config.yaml
vocab_size: 5142
bias: "qkv"
decay_fraction: 0.722
dataset: "wikipedia_en"
Each number is 128 + 32 x the weight over its row's rms, rounded and kept within 0 to 255. Layers, rows and columns count from 0. Numbers have three digits each. The size before them is the row's rms in percent of the matrix's.

# down: layer 5 MLP down (transposed), 384x96, rms 0.0712, rows 375-383, columns 0-95
# up: layer 5 MLP up, 384x96, rms 0.0992, rows 376-383, columns 0-95
down375 130:112088233114142132088162130148138141089150127161130148151117112148172167162135137120124140077116164165151106137127180117142121158103148153082084145107113153183138049123087097144064148173114089073094122116148107124129096129118123130136122119090096117084040177130102108138182144084182097175
up376 134:097176176040116129140097136129114109141102143164097166136114123160128148212114104072142138192115108157161085140127093127141124171157123195169141085073101137106156112141095131173110105099169096141099150080086133173061162136151135084167167122160109096096096135073120166164138129147109145161
down376 145:068119114163164166155133147082148187085166099057146135135172115150091110104096118150103100064133116066103150147144144159143118110068182079167126179208106120131113124133140151156158140115099158127101117182172148101142074087145110149115104107134126153175185089166119089093135159096113094105
up377 009:144060107089134172054170159107133119080169141114087166106163176110094124117104136104043202143124139115196133071103132087172131159132092183121088133140162147171104121103120065135089121125110093098142142136134135101113136189141116161092168087076137132142177128135081140105135125095116135117
down377 011:120192191151106119181112093172075113171128120084142094117074117142173158113123082155180079092120095129084083169163160187129116127133127117116116144153080107086135114133125193136148093130101224153142131097111164138144136079103112093133101161170118134119083127147153125158103066152077157120
up378 012:160111136160133189129168081142114133074171118148138134107109119194164133124133157180212174149151156104117111133037170107156160111178120121131084128116159147117135131153136182152149205118138114041118094140171128186138105112142172130152131174144144130101117119151134100165155169123078130087
down378 013:126157158111140085145092212124121162183128161135100164148182156099065120121157138112046124139119141130149121183228106117147114111138155129124144126094109105128125139119119096137127096112154145228127176091090128129112120156173104147119110123134141104124118170117124127109106035145205154127
up379 009:136201099152151082174088189107160097146145147152149099144147110110128130140173106109213159114131151139100151161199126141115115177151157075154138090161109100175113148132136171154209127160154158194127101120155170171094139113139134142179112145119107157151127168161140158156152137147135127213
down379 008:120055132144145219133205109131172154151136135125087161124135132155113143132117208144099107164182122143111151092072111125135115114130120143129149121101161189087134157109100090176091100133120101109125194172117110075155199108116160128143130111129159083146167093096169116114136174145134078073
up380 012:119126098105124080106104100100130089092129073067123108114108057121164156139119092078161113118117054101120099131100113119128109160105158008117098099143079094142105108152086125063072072087125097135147087128120132128129066121115128099098136096128086138085130104101149106143094116075164129141
down380 011:126133109136131132137111135154138137148131191210105175122113144128088076117116188162116150106129215120103147120104082106099157084143069210137180136108160156082137103094178113164156154135155110100140117118129139131109223114091081137158111172096111158142076133143119153110144171176103128091
up381 163:151121193128078087101122103154116193130098111150094199126103105139144118197152161144121112112103162144101132113120086104092122122144142144169101173110128080154148115098114151131088067130105213097123146185071150135150145183120121071158142096168101144140130093126083055159125125126107102197
down381 158:116115119080159169187167119128187102097108079176143099144093188098079163092144127128147132137115160121166119157126107124143170118140160125132180096131108128116104141100145103095169118139138075148078107136074161196112089112061140127115090144112213080101149138136107163108193171102113066099
up382 018:124132114149153136108144103117096127113123087197119165138134162124078134125106129128025136114129137096098134077113094087074088122115067233114100149123145158117153088037131073159098133149126122132108107093110115089076125129085099168103170126127113086110089109094081112113142117137071129110
down382 017:129120153107096101145121088104124083094133163056106072096101095119171097097142122150149101146077073145154110136165187159177124129149163035122113115127145084144094129208108145082093108112080148101134124134154116141148094089142151059100087103142141125131158159146128144173069092134190132141
up383 016:139148068125136131103149144128171089114204129156096157117128093160229145112130126082147102198121150132139131119076162107110069137127166120167119110115140097159102137100125146094120139184170138144105061093179144168102104183133098112095136081129113100116132155096108187200088113149107173106
down383 016:099093199129123098149104080074114146175072127120162112133107133102084079137112119172103118074109078092134108122160102144176156107166100142113161137101122151076145110133126110185087105122081122181158139116064139105148151076131170126158127197144132173129140093110158074044172142148111090129